{
  "n_layer": 10,
  "n_kv_head": 4,
  "init_std_o": 0.0126,
  "lr_head": 0.00872
}
Each number is 50 + 15 x the weight over its row's rms, rounded and kept within 0 to 99. Layers, rows and columns count from 0. The size before them is the row's rms in percent of the matrix's.

# layer 2 MLP up, 256x128, rms 0.196, rows 158-194, columns 64-127
099:58 48 67 35 58 29 74 52 66 48 67 60 20 67 36 65 39 42 56 68 64 43 60 53 50 50 44 39 68 39 80 40 60 40 53 71 46 71 57 63 47 59 63 44 57 65 57 36 58 48 64 11 12 53 65 60 64 62 51 58 56 29 63 50
123:62 21 28 52 41 36 44 24 67 38 56 31 54 73 50 45 42 57 68 64 45 52 51 37 58 27 53 50 50 38 63 29 50 90 43 13 70 78 68 51 51 32 45 39 41 84 62 68 39 38 74 48 59 41 29 76 19 35 47 31 61 65 61 62
102:66 47 70 48 61 27 33 40 17 14 33 51 68 45 50 32 67 55 66 66 47 37 77 53 45 52 47 74 45 63 36 39 42 51 65 53 54 51 51 53 52 50 54 50 18 42 36 50 36 40 63 63 47 58 45 84 44 47 61 43 62 76 48 73
107:58 40 76 51 67 59 51 61 51 42 41 39 53 38 71 58 71 56 64 31 66 53 02 57 41 56 76 40 22 49 49 45 39 40 48 54 29 74 59 59 43 55 44 58 55 62 35 57 37 53 47 27 32 56 55 65 49 47 57 29 24 63 45 67
091:69 40 29 49 30 62 59 69 43 58 36 83 33 59 50 59 57 61 57 61 57 50 54 27 51 68 61 49 47 55 78 46 51 29 59 83 48 41 67 22 25 79 56 43 31 20 31 43 62 46 59 63 48 24 50 77 36 36 48 72 47 36 29 27
079:41 66 49 58 62 37 38 53 49 47 31 46 56 53 45 57 53 29 47 25 69 66 67 38 69 47 28 61 58 56 63 64 36 67 33 40 42 33 65 72 58 54 51 46 30 27 60 56 40 78 39 36 67 63 72 49 20 58 53 61 41 64 42 58
093:45 55 46 54 51 60 79 61 43 52 57 51 36 42 48 73 72 36 62 54 45 39 36 55 47 47 32 23 65 69 64 20 76 39 34 35 64 53 53 52 45 33 32 54 50 45 32 60 50 55 18 63 50 31 32 56 70 53 48 31 74 69 47 44
089:41 42 49 58 31 36 70 42 25 60 15 73 51 49 51 84 25 73 56 73 52 25 41 64 45 47 68 45 50 17 58 28 42 21 58 80 24 64 50 41 61 61 51 51 58 31 29 49 47 52 59 49 35 22 68 71 13 46 16 75 62 56 58 58
120:39 30 42 56 59 65 51 47 58 66 49 52 36 47 42 38 54 32 32 49 70 82 45 33 27 45 41 45 15 38 37 53 44 73 35 45 53 86 38 33 56 15 16 25 33 70 83 41 46 32 29 57 60 25 58 55 59 69 50 32 50 58 46 62
105:60 68 37 44 44 69 30 33 55 75 50 78 53 29 68 31 29 66 60 14 46 49 57 33 42 56 75 42 50 46 44 65 56 77 40 25 37 29 54 63 65 65 42 65 48 37 47 29 37 39 66 91 40 37 58 48 67 58 55 54 57 58 62 40
098:50 30 42 58 50 68 47 40 49 26 35 38 44 59 57 53 39 43 15 39 45 36 21 57 27 42 44 46 51 23 83 43 45 42 45 61 35 35 55 50 45 39 52 73 33 67 42 53 41 66 51 78 37 60 51 49 42 67 52 45 74 73 44 62
091:37 36 63 41 55 48 53 31 76 37 56 48 60 39 18 63 82 42 61 52 56 56 62 47 70 76 44 60 42 61 55 31 47 32 44 66 75 65 17 52 51 59 39 38 33 52 17 61 65 55 34 39 74 40 47 57 63 51 49 39 54 44 32 17
107:72 50 48 61 54 60 88 71 46 56 52 46 62 52 30 64 38 25 54 44 65 69 55 54 64 50 70 69 34 59 51 30 37 59 33 60 74 78 41 44 18 29 33 64 46 42 53 49 37 45 37 52 68 48 45 69 60 48 42 68 58 65 43 69
102:43 77 47 73 76 28 32 42 43 30 56 51 21 45 75 49 40 40 53 48 49 50 65 43 70 29 49 43 29 71 55 57 44 66 50 63 52 57 69 55 25 56 24 65 70 57 34 36 54 69 51 50 56 44 46 42 58 26 51 47 32 33 72 47
112:37 53 20 46 46 53 63 68 51 22 51 69 43 32 39 40 23 66 59 61 44 48 59 57 42 58 38 43 51 84 40 49 66 36 69 49 65 37 42 23 05 56 64 31 49 64 54 51 47 28 40 39 56 63 58 57 33 47 48 75 67 76 67 57
094:40 51 30 61 43 66 30 56 31 43 60 64 35 58 71 63 78 64 46 35 42 34 54 67 15 56 14 67 51 48 55 40 47 54 79 70 46 44 67 61 51 68 51 58 58 69 52 62 65 38 74 49 17 29 05 40 62 46 43 56 41 43 40 61
106:53 43 65 50 36 35 44 56 63 49 71 60 38 47 53 49 64 36 65 39 49 60 67 52 57 47 48 21 59 42 36 54 37 31 64 50 66 60 60 52 40 60 02 61 45 23 57 37 67 42 58 63 55 42 31 41 60 38 60 43 39 73 56 54
107:66 56 54 38 71 79 23 67 28 50 62 46 57 50 32 64 74 46 78 70 77 40 73 64 40 30 42 55 47 32 51 42 51 09 45 58 30 48 49 79 67 60 61 77 58 56 42 54 51 60 70 50 47 62 63 52 50 22 48 48 47 63 40 50
105:55 77 62 54 25 34 45 67 43 58 64 43 21 25 18 34 49 42 52 64 54 50 44 63 46 40 81 64 72 64 55 47 42 39 52 49 76 30 73 47 51 46 41 33 45 50 40 58 59 40 40 52 64 60 34 45 43 34 46 62 61 74 62 81
093:42 43 73 47 49 18 33 57 63 58 31 72 66 56 40 33 47 52 60 48 66 53 60 82 37 77 58 60 68 73 74 48 61 59 52 66 36 51 59 63 52 55 80 31 48 41 60 29 39 50 56 71 34 56 75 57 39 43 26 40 39 56 43 37
105:31 39 54 29 43 41 54 31 21 48 56 63 45 37 55 32 77 61 69 39 53 40 18 56 46 58 16 52 64 55 50 83 65 41 70 32 45 55 41 51 31 34 48 41 67 51 24 34 44 43 73 46 45 64 56 70 67 51 38 38 44 42 56 45
095:60 42 25 38 52 85 28 64 16 61 37 35 41 34 53 50 38 65 61 79 54 52 53 57 45 41 51 26 74 76 51 58 45 37 21 65 31 35 35 35 62 39 57 76 29 85 58 46 37 41 59 56 63 36 42 49 51 59 72 36 23 48 52 28
117:59 44 54 80 71 36 42 59 61 47 77 35 22 51 40 53 26 65 50 38 48 58 63 47 68 19 68 66 64 09 43 33 47 35 34 64 57 57 76 32 53 53 51 49 73 49 47 46 28 61 69 53 40 48 29 39 53 49 44 30 36 57 48 55
094:69 52 34 60 52 50 41 52 65 63 61 69 56 51 81 58 73 55 55 38 50 59 24 38 55 54 26 18 65 87 15 31 50 63 69 53 52 37 48 62 56 64 68 33 36 81 54 59 71 55 80 83 41 44 54 35 18 49 16 55 67 26 31 49
091:50 41 21 43 66 46 50 58 40 39 60 68 29 58 10 52 45 45 07 33 62 67 48 43 64 59 61 83 43 59 58 48 56 35 52 34 84 44 50 29 44 34 33 51 30 47 45 50 33 37 78 65 61 44 73 71 40 47 59 48 63 53 67 44
106:49 40 50 37 17 72 29 73 27 47 46 50 40 68 41 70 44 80 39 45 33 29 58 35 57 45 31 45 41 52 45 90 51 21 55 61 55 14 49 16 22 73 21 62 53 52 52 73 57 88 48 60 34 54 48 52 47 54 58 54 37 54 42 37
101:46 35 79 48 23 43 56 55 51 56 58 58 53 42 62 71 56 44 25 55 41 58 40 50 44 43 53 48 46 58 40 65 41 58 28 64 49 49 44 44 32 72 61 41 77 35 71 48 46 50 51 48 41 60 74 69 44 47 42 48 53 78 60 58
095:29 42 18 53 74 40 46 52 33 85 31 58 57 55 67 51 60 41 62 51 41 46 60 54 34 45 46 46 43 52 29 53 47 55 19 43 15 74 42 68 42 81 45 78 53 47 22 43 50 53 61 37 59 60 54 05 66 55 35 50 56 62 28 29
105:47 62 60 44 60 81 89 47 76 23 42 45 49 59 35 50 41 64 32 40 42 53 53 22 54 39 95 43 64 83 57 76 52 43 73 51 60 48 62 44 29 46 53 66 62 44 49 61 38 34 58 49 45 61 38 17 39 57 63 32 50 64 43 50
101:73 67 99 50 51 72 42 52 20 61 51 35 74 64 45 47 48 18 62 39 28 51 48 57 30 26 51 51 43 68 50 54 33 52 51 41 16 72 29 38 52 44 48 35 49 72 65 45 38 50 54 50 49 40 32 52 42 69 18 68 64 59 51 54
105:33 52 33 37 48 50 68 54 59 63 54 66 57 82 42 30 53 46 52 51 78 58 36 51 53 50 46 43 59 66 18 59 36 67 47 26 34 58 52 39 62 25 39 34 48 66 34 43 67 52 56 54 52 14 41 57 60 46 53 53 31 27 31 49
099:62 42 47 78 62 45 70 55 22 49 53 41 46 77 54 66 73 60 30 62 45 48 57 60 43 33 73 58 36 38 52 39 46 48 35 66 73 48 21 63 59 38 50 52 50 43 52 51 47 54 73 53 29 42 65 57 62 38 48 33 52 46 29 57
099:52 67 52 64 69 66 51 61 52 53 17 63 46 51 34 36 17 38 69 77 57 43 60 34 50 54 54 55 27 41 39 50 42 55 37 53 39 49 23 34 43 29 59 29 30 39 39 13 45 31 68 33 62 68 32 45 53 23 35 49 58 48 54 84
094:48 45 52 62 27 25 44 86 75 39 64 37 36 68 50 27 46 73 39 33 44 46 44 46 57 66 43 28 43 36 50 54 58 43 39 58 64 55 64 51 60 66 63 38 66 49 56 62 70 45 80 43 73 61 50 43 40 69 21 54 59 67 36 75
121:34 35 70 43 64 69 53 75 44 64 65 43 48 51 53 22 22 58 56 54 78 57 62 32 56 46 63 79 48 41 21 40 57 67 50 44 59 44 61 60 58 18 53 63 31 56 41 40 54 47 31 60 62 40 67 71 33 57 50 50 44 53 48 41
115:65 65 99 66 58 92 54 56 54 46 60 68 48 59 33 31 59 63 58 61 63 46 49 65 40 47 58 53 48 50 47 67 48 48 82 49 44 35 71 29 59 57 39 35 59 59 71 53 32 41 72 64 70 38 52 66 59 41 37 66 30 58 69 52
095:59 42 48 71 39 35 38 37 65 35 88 44 43 46 45 47 63 34 52 32 54 81 32 53 58 54 72 52 39 53 45 58 62 38 51 40 57 55 53 34 35 37 42 41 38 41 52 23 38 29 47 74 53 60 51 59 33 37 61 36 56 39 69 52
# layer 2 MLP down (transposed), 256x128, rms 0.168, rows 158-193, columns 64-127
104:39 46 35 64 54 68 50 43 47 33 63 37 79 70 63 60 57 29 58 36 36 29 52 42 37 67 59 39 65 38 40 75 67 51 67 40 49 63 46 62 34 61 54 38 41 67 72 52 57 42 56 49 37 59 51 48 31 63 28 46 52 53 40 56
119:63 41 24 45 58 60 41 74 50 51 44 38 46 35 37 66 43 40 44 88 46 34 66 52 40 57 22 60 68 51 40 45 40 51 60 61 29 50 59 78 47 50 57 45 41 36 71 67 32 32 39 64 65 73 39 43 45 39 44 50 65 68 39 74
089:30 35 50 38 38 29 24 26 50 32 46 38 72 52 67 56 62 67 46 22 29 54 42 52 63 62 58 55 58 46 72 54 44 08 59 51 79 62 71 46 38 42 55 28 38 14 35 65 53 51 43 31 48 47 71 62 43 65 73 44 46 81 37 40
105:52 56 81 71 42 52 44 50 43 39 42 43 43 59 41 76 34 62 42 71 55 65 59 55 34 44 33 56 76 69 34 49 50 95 20 59 36 43 67 65 55 35 58 69 74 35 65 62 28 33 42 48 44 50 33 54 60 93 64 45 51 41 54 42
088:58 58 55 69 47 40 48 66 71 43 88 24 52 65 77 56 20 14 65 48 41 60 46 41 56 43 46 67 52 45 57 42 50 45 54 23 39 50 50 45 38 34 67 38 73 56 51 52 52 50 35 36 50 42 47 32 51 71 51 39 46 57 42 51
077:45 53 51 68 30 48 59 57 31 27 42 44 57 59 52 51 42 71 38 50 36 43 17 48 39 59 61 48 66 39 48 61 51 54 55 42 40 50 27 50 65 93 71 60 54 58 35 52 85 39 70 57 55 65 57 62 82 64 48 74 30 30 54 92
098:68 66 55 36 54 55 49 56 39 47 41 36 27 49 39 39 28 27 52 52 36 60 50 51 33 57 44 34 56 64 50 54 35 57 53 44 68 68 49 51 46 69 27 63 82 73 20 66 34 53 24 41 53 36 29 42 40 67 49 71 69 27 50 73
079:50 46 32 36 52 43 42 55 38 46 30 39 42 27 61 37 44 23 17 36 38 42 57 68 49 70 55 55 42 73 46 40 39 61 61 53 24 23 28 57 67 83 67 27 61 71 60 52 59 62 38 66 59 63 55 46 54 55 29 52 39 29 55 75
114:79 47 38 48 43 61 45 50 51 45 51 82 54 48 50 34 71 77 50 49 14 76 57 33 66 41 48 53 24 34 61 43 91 49 54 20 51 51 39 43 52 56 34 30 50 46 65 45 59 73 15 56 41 46 35 44 36 62 87 51 54 50 45 73
095:20 76 58 30 42 35 57 54 56 55 54 61 46 56 64 42 41 60 53 54 54 71 51 27 59 55 53 46 40 51 36 53 40 61 43 44 58 64 49 44 21 40 39 53 65 67 38 33 69 28 46 45 22 21 37 37 46 69 50 71 65 34 64 58
100:54 24 54 49 60 53 43 64 53 75 68 58 39 38 50 36 37 38 31 83 64 52 55 53 56 43 46 69 49 73 38 65 52 71 62 38 75 42 74 68 33 31 40 63 33 29 67 52 55 22 30 60 55 47 74 53 59 19 51 24 69 52 52 70
099:58 46 17 45 30 68 38 54 43 47 50 59 45 15 63 52 65 77 45 26 48 51 51 56 45 39 58 47 58 38 67 68 53 52 56 42 35 74 71 10 51 69 48 38 47 29 49 43 56 76 82 42 31 53 53 51 44 29 40 51 69 68 61 67
101:42 56 56 33 60 51 53 64 52 66 51 59 51 34 67 30 55 72 64 78 74 69 57 51 44 54 40 65 39 26 57 22 50 46 59 61 34 46 43 44 56 49 43 47 29 28 49 62 87 63 29 38 79 66 60 40 32 48 62 58 40 25 42 53
100:64 66 49 30 41 56 59 35 64 14 47 47 80 38 42 52 70 72 78 37 63 58 23 55 30 59 43 65 41 50 81 69 71 36 48 45 61 45 51 49 53 34 48 35 78 59 35 55 55 55 61 71 77 26 40 51 33 55 53 55 30 07 37 54
101:73 39 35 84 59 61 31 35 68 50 59 66 51 31 61 59 63 37 49 75 47 27 84 50 55 61 60 19 66 53 52 46 71 64 58 59 61 49 86 61 32 32 47 57 37 32 69 43 56 75 61 48 54 36 37 23 51 64 61 38 53 59 42 31
095:60 43 66 28 27 51 59 56 61 25 46 63 39 43 56 64 52 58 32 36 30 68 44 24 75 46 31 37 17 48 30 41 21 58 66 41 63 72 51 63 15 55 75 45 57 12 26 39 45 43 40 28 47 59 42 47 28 33 48 41 33 43 39 54
098:60 49 45 55 63 36 53 52 62 62 47 70 10 40 64 53 47 76 25 29 18 47 69 30 47 54 33 05 55 37 34 48 62 42 64 62 41 54 43 49 54 46 51 45 40 45 34 44 45 52 55 26 33 46 51 57 45 31 33 42 58 53 62 66
105:69 40 41 43 57 35 28 74 67 49 51 56 61 24 50 51 46 51 40 52 19 62 41 59 68 57 46 40 42 27 40 49 48 62 39 42 39 59 32 27 39 68 64 45 42 65 63 64 45 42 41 57 41 36 37 37 48 65 44 35 56 70 40 49
109:49 14 20 54 53 35 51 51 36 50 35 34 50 15 40 46 66 76 46 56 50 66 43 65 47 55 53 48 62 23 44 54 69 29 52 46 40 39 44 39 77 65 49 60 45 57 57 53 43 49 26 38 48 34 53 45 54 33 51 39 60 48 58 14
107:81 41 43 73 36 26 24 35 40 32 65 37 18 48 54 52 36 48 25 39 48 99 47 36 64 46 32 52 39 35 57 46 48 48 27 44 35 64 62 37 28 47 64 42 50 38 52 55 53 74 57 42 39 32 57 45 58 75 58 48 86 62 45 58
117:40 43 55 46 45 47 34 58 47 29 38 61 45 55 62 45 64 61 47 54 32 27 65 50 62 21 55 42 31 41 32 47 42 67 51 55 43 29 30 32 65 92 48 65 41 10 44 60 45 25 64 90 62 73 60 47 21 45 42 61 75 57 50 65
099:53 58 47 26 38 40 11 48 62 43 55 55 64 56 42 56 81 32 76 45 55 39 49 29 34 67 38 45 24 34 45 47 45 48 49 62 70 52 23 39 50 56 30 53 48 91 50 58 31 51 65 40 72 46 39 53 37 37 56 40 47 59 45 62
105:36 42 35 31 54 57 55 47 63 54 34 95 78 34 78 35 45 61 51 57 43 31 57 62 42 51 52 50 67 15 58 55 57 47 65 46 61 42 49 51 44 60 38 44 56 40 54 80 17 49 45 61 52 45 53 29 30 45 62 52 57 46 59 74
088:22 58 38 51 33 51 85 36 38 29 44 39 26 41 36 64 12 62 45 31 34 69 29 70 44 48 47 55 39 68 61 59 51 74 51 43 54 46 39 53 66 68 70 58 63 45 25 56 79 68 47 47 65 37 59 43 42 55 25 61 36 30 60 73
091:66 61 56 89 60 53 63 45 49 61 91 26 36 30 79 54 16 60 63 58 33 57 44 49 43 35 32 55 47 47 63 58 35 28 50 54 71 69 58 56 46 51 70 46 40 46 31 59 65 57 63 69 52 31 48 32 56 67 51 54 53 52 76 52
104:53 41 80 45 67 67 63 48 57 52 54 44 67 50 59 53 69 48 53 23 58 65 58 59 51 64 42 50 73 57 51 60 20 60 56 64 70 44 30 25 52 61 62 38 62 17 55 44 45 28 52 55 43 62 37 85 38 68 53 81 48 47 61 30
104:44 68 55 50 62 30 78 28 21 36 75 31 49 43 56 58 48 35 23 47 41 48 52 52 59 57 46 45 46 45 58 29 43 72 50 65 43 54 26 59 86 61 61 43 34 82 08 50 43 41 51 60 58 37 46 67 77 63 81 36 38 47 42 30
099:50 53 61 52 60 08 46 12 47 46 89 57 19 55 49 81 38 66 54 34 76 45 40 62 60 79 40 65 43 53 48 44 60 59 40 36 64 41 53 33 55 49 64 21 30 56 60 39 45 58 68 61 55 32 46 53 52 46 45 38 68 40 63 45
107:34 23 34 43 48 17 40 63 62 50 46 34 42 45 44 28 69 50 56 12 66 38 62 69 71 28 64 33 41 45 64 44 36 49 60 55 71 50 51 26 47 56 42 59 38 26 54 43 27 28 38 80 56 61 47 21 31 64 68 30 40 40 36 49
104:49 63 16 50 34 52 71 48 44 39 59 50 24 44 49 57 68 34 53 52 64 34 74 58 55 40 39 45 53 39 59 53 19 37 33 25 35 33 83 48 50 27 65 25 45 40 53 04 65 29 52 51 38 58 41 38 46 75 56 57 26 63 22 62
097:67 71 42 39 76 35 40 67 43 43 55 62 58 48 34 54 78 51 24 37 43 78 54 63 44 22 39 52 21 60 42 51 43 68 45 54 43 42 24 68 66 69 46 45 46 64 70 44 74 56 59 44 53 40 49 52 58 33 58 28 76 56 58 61
086:54 39 37 59 52 33 51 41 59 66 40 69 57 70 46 84 30 44 48 41 51 65 80 45 48 31 41 30 39 40 53 72 56 46 65 54 67 50 56 52 69 48 68 69 48 57 45 56 39 40 61 37 53 67 69 70 69 17 32 60 85 50 63 24
094:73 56 38 70 61 24 39 59 63 61 69 47 46 48 75 37 65 42 71 37 52 69 71 29 36 64 51 44 38 64 30 53 73 54 32 51 56 54 47 51 72 51 68 30 45 42 37 69 16 29 22 40 45 39 39 54 28 38 49 37 68 74 45 44
092:35 40 44 56 64 48 40 36 34 33 68 44 40 62 63 32 30 40 35 53 68 62 35 61 65 45 62 60 49 82 45 44 45 41 64 52 42 31 34 45 37 55 26 56 71 59 48 47 73 35 28 57 50 25 40 45 43 69 44 66 43 66 51 59
117:53 48 35 38 28 45 36 53 57 48 30 41 58 43 63 91 52 48 29 61 52 41 14 71 67 34 38 74 40 24 33 81 83 62 45 62 50 48 47 53 36 45 52 49 37 36 42 78 61 40 42 42 37 47 48 54 52 65 68 35 37 46 62 30
109:32 76 48 77 79 61 46 58 62 70 29 42 70 72 82 52 48 47 67 28 52 34 45 81 67 50 47 42 65 64 45 43 89 73 41 55 67 43 46 46 39 60 49 40 62 46 64 69 51 45 63 41 64 58 45 70 56 46 49 64 63 62 63 56
# layer 2 MLP gate, 256x128, rms 0.189, rows 159-194, columns 64-127
099:60 48 39 54 32 48 65 52 58 60 57 62 32 43 49 24 59 69 57 35 69 44 36 37 50 53 58 44 47 44 39 53 29 49 67 42 17 55 59 48 43 44 63 79 41 30 30 27 45 49 43 33 44 88 53 18 84 41 56 63 45 59 44 13
090:32 60 36 44 25 50 83 56 78 71 43 49 47 66 54 52 45 39 44 43 65 61 56 19 56 62 69 27 31 35 69 59 52 55 56 55 57 53 13 37 44 50 14 32 78 53 40 63 58 71 20 51 41 59 59 54 59 30 45 71 67 40 48 41
106:42 74 52 42 75 75 32 33 51 57 62 46 49 38 76 40 75 52 45 57 46 52 65 87 74 45 58 77 41 54 63 43 53 36 54 44 45 57 23 64 42 48 22 67 49 52 54 71 63 50 60 41 45 60 46 60 65 62 60 30 77 23 39 47
097:53 63 45 36 40 30 45 27 74 71 54 72 58 43 35 31 60 46 40 46 42 44 76 53 47 40 35 50 24 42 44 57 55 52 52 82 31 51 80 45 52 56 58 29 37 40 49 66 84 57 14 28 46 44 50 34 60 66 53 69 46 44 26 65
094:57 77 53 36 75 58 46 37 34 38 56 36 26 54 44 63 54 42 43 44 40 71 67 81 84 47 36 34 52 64 37 53 37 45 28 40 50 52 24 55 21 36 30 24 44 60 52 52 58 53 65 46 49 45 47 42 27 82 57 77 53 51 39 44
100:46 29 53 74 41 23 54 55 67 53 49 39 38 31 61 33 82 51 61 45 64 61 63 80 50 54 64 83 73 42 41 62 58 47 47 53 67 44 59 17 54 48 52 39 49 77 62 62 19 33 51 59 57 27 58 37 79 70 68 41 27 28 38 60
094:43 30 27 39 59 56 45 68 38 61 36 37 38 58 32 65 20 59 59 84 64 57 65 36 58 57 42 57 54 41 75 43 61 46 52 41 31 47 33 44 40 24 67 46 59 44 39 37 43 69 78 50 61 56 39 59 44 65 49 35 73 38 69 33
096:44 50 41 53 42 29 46 37 66 50 19 55 60 46 50 40 71 37 35 15 40 87 58 46 49 25 44 62 52 53 40 57 15 56 63 71 67 39 66 42 56 40 30 43 41 80 63 43 43 72 51 46 47 70 56 48 43 65 52 59 58 34 57 22
097:51 58 77 38 44 51 69 40 48 38 24 34 31 34 38 47 70 36 57 65 20 30 61 65 56 58 32 70 32 37 82 40 24 21 50 88 63 75 58 53 36 35 48 24 57 72 68 66 68 45 59 40 56 66 24 55 54 31 48 61 62 42 23 47
106:66 56 53 54 57 46 47 59 21 48 39 98 54 37 53 43 63 50 26 31 64 59 48 42 68 41 68 53 57 56 23 16 47 52 57 70 79 72 52 48 60 30 49 62 34 53 40 57 63 44 53 49 69 71 45 39 63 53 49 66 50 37 41 43
099:23 37 52 64 61 65 63 59 47 52 44 45 45 40 49 41 64 34 72 59 16 58 30 59 62 52 66 53 56 76 80 70 46 48 29 30 61 60 63 52 27 42 61 40 64 28 36 54 43 45 50 47 49 53 45 52 40 14 48 67 56 63 18 60
098:24 66 65 77 83 55 87 58 50 58 36 56 62 42 63 21 25 50 48 55 34 53 51 14 43 41 71 50 52 75 37 62 54 61 78 62 74 62 67 41 45 56 63 44 38 70 75 69 51 70 34 46 55 52 59 53 68 67 35 62 57 57 40 56
108:38 59 52 41 48 55 54 81 50 44 44 67 36 50 59 33 07 69 66 63 56 64 57 50 73 51 54 55 47 54 65 70 37 46 45 35 52 42 74 82 28 56 41 34 20 41 42 81 46 48 43 41 75 63 34 25 47 46 73 63 20 32 63 53
101:34 46 48 60 48 71 24 68 51 58 70 52 44 42 49 42 69 09 36 43 65 51 35 46 56 36 63 51 44 68 38 73 16 63 24 42 37 53 48 56 59 17 45 54 61 70 31 45 39 66 56 54 45 39 75 40 53 26 29 52 67 48 33 58
101:40 36 57 59 34 56 65 62 49 41 36 40 44 70 55 49 40 56 44 45 44 83 28 29 61 44 52 11 41 57 47 52 53 56 24 44 67 56 36 61 52 97 58 55 38 57 65 41 64 61 51 71 68 60 35 58 52 39 43 78 46 55 55 76
105:66 32 37 38 63 49 47 45 85 52 33 70 55 51 72 56 40 56 53 43 51 62 34 44 59 61 35 53 57 67 42 41 45 61 18 94 57 53 56 56 76 38 57 51 39 70 83 41 48 07 56 58 46 56 40 35 78 84 45 56 39 52 42 56
105:45 23 68 52 58 59 42 69 61 72 67 54 46 70 56 49 43 61 28 51 23 58 52 30 33 48 83 33 33 41 31 54 44 37 25 40 76 66 25 62 49 43 51 64 49 56 68 43 60 54 52 36 46 51 08 28 43 70 51 83 48 62 59 71
099:65 68 68 51 37 28 45 41 25 59 35 62 20 28 49 52 74 38 61 50 51 70 52 36 30 49 47 50 56 82 46 46 53 74 63 63 73 23 70 56 46 58 64 66 50 64 34 77 60 55 55 49 43 86 32 66 67 30 55 55 57 34 49 77
104:50 70 49 55 47 43 56 59 64 62 43 37 39 79 58 61 55 55 50 39 99 46 18 40 52 36 43 67 53 31 66 35 30 72 43 82 56 78 69 52 49 68 58 67 26 62 44 39 71 55 29 55 40 70 59 57 34 50 73 56 28 49 58 38
098:52 49 62 44 55 48 66 47 29 58 63 58 63 45 56 32 57 52 76 44 63 18 17 32 43 48 30 42 84 52 54 80 67 29 58 62 39 65 52 49 20 40 59 45 62 53 11 27 35 43 52 59 50 61 65 39 88 47 44 63 62 52 57 36
100:46 60 51 71 27 57 71 41 28 62 30 47 65 73 69 61 49 60 30 49 67 39 63 54 63 73 80 58 39 46 62 53 47 65 64 55 52 50 51 46 72 44 62 48 42 53 69 50 55 17 48 64 27 52 47 85 39 28 88 42 67 66 41 45
103:63 35 69 42 38 61 38 52 42 50 39 59 51 44 36 58 61 71 75 30 52 79 55 39 63 63 46 47 46 75 59 69 50 64 53 32 44 27 25 73 66 66 70 25 59 29 68 55 46 30 36 49 47 50 79 47 63 61 78 39 45 22 82 69
091:70 65 87 56 40 57 44 36 58 39 68 66 49 29 85 42 28 48 36 23 58 64 42 53 40 66 41 62 61 56 41 51 65 74 40 45 48 55 13 65 72 62 61 52 80 62 58 52 71 56 59 50 28 20 33 52 28 16 49 53 58 29 56 55
093:35 59 27 46 42 66 33 37 54 51 44 51 52 46 61 60 52 37 58 45 49 08 25 59 23 55 51 52 51 50 36 49 62 61 26 60 56 64 77 77 52 57 55 63 50 37 67 54 58 62 41 34 68 68 65 48 54 54 31 48 38 60 79 42
099:38 47 49 36 22 56 44 36 71 52 08 72 46 48 64 22 44 29 62 67 13 58 49 52 38 33 21 38 45 48 51 70 58 79 39 55 40 38 51 48 41 65 65 87 43 57 73 57 32 70 69 34 46 46 37 50 52 52 43 75 36 53 44 49
105:60 26 34 66 32 46 51 56 42 46 33 55 78 53 52 35 47 70 56 40 24 43 59 36 21 47 88 42 40 68 50 57 38 12 73 35 41 55 75 68 36 44 90 43 54 47 66 42 56 65 40 43 48 63 43 34 52 31 62 66 47 87 62 42
098:62 48 38 64 66 44 39 56 57 35 48 71 57 51 60 54 54 69 70 78 27 51 79 45 65 57 54 17 57 55 46 74 74 43 41 73 42 44 63 48 44 47 65 81 72 45 76 80 53 70 59 27 36 34 71 85 60 58 46 49 54 62 31 58
101:36 34 58 55 46 42 57 70 46 36 65 47 70 63 42 60 54 77 43 46 74 62 65 32 60 10 62 15 62 63 39 60 54 37 58 31 31 36 58 35 23 77 53 56 49 40 50 28 60 53 38 20 51 57 72 56 66 52 64 53 34 68 54 57
102:60 54 45 49 68 27 52 36 32 79 50 54 29 63 27 63 57 52 48 74 64 75 69 43 42 45 53 62 54 39 60 42 32 56 45 57 55 58 45 57 39 41 67 47 67 32 73 28 55 51 70 58 50 90 44 34 88 59 59 67 66 71 62 48
101:30 13 55 57 64 57 26 85 45 72 59 75 71 63 58 53 48 70 41 44 33 42 60 40 52 36 31 35 63 57 35 31 61 35 50 72 61 51 47 73 45 78 77 50 35 57 49 34 37 43 71 55 35 46 24 60 38 28 64 64 60 61 62 46
094:53 45 53 35 38 63 54 67 78 47 67 49 59 41 50 29 41 45 45 57 40 67 39 34 59 14 58 34 53 51 49 77 59 44 56 16 43 71 54 75 63 54 52 47 46 67 45 29 61 59 52 55 59 61 53 37 44 48 55 33 48 68 52 57
105:59 20 64 56 56 23 30 27 81 40 52 54 53 39 47 53 56 42 35 31 44 56 42 55 66 62 29 34 19 47 50 71 49 58 41 56 45 62 71 74 28 32 26 72 63 66 46 66 51 88 71 58 50 68 62 48 55 54 54 78 66 74 56 68
098:58 44 53 40 68 57 68 89 54 50 95 41 58 78 27 36 48 48 34 33 58 55 42 57 42 54 35 59 39 55 58 44 58 36 40 25 43 43 80 37 29 49 70 45 31 53 45 41 47 66 43 52 31 68 58 71 54 60 42 61 21 70 81 35
101:77 55 40 53 62 33 54 33 73 55 00 31 42 61 55 69 64 41 38 33 21 38 46 42 63 52 50 39 46 63 62 65 26 74 46 50 56 52 27 34 65 43 57 33 56 38 40 51 60 37 67 26 39 53 62 41 62 67 28 48 44 51 61 52
102:63 18 55 56 40 19 39 61 47 53 65 48 59 42 74 70 49 49 65 16 22 25 49 58 34 60 50 51 38 49 59 62 51 53 30 61 33 68 20 82 48 49 56 58 67 65 28 74 74 67 47 53 75 56 55 35 30 78 50 64 62 46 74 44
099:58 63 79 39 42 45 55 67 43 51 45 39 58 40 52 49 40 41 53 61 49 55 45 73 58 43 66 51 34 25 45 46 48 56 16 67 55 47 48 31 46 76 54 27 60 44 57 39 80 25 23 38 25 46 23 74 53 55 54 88 47 66 32 51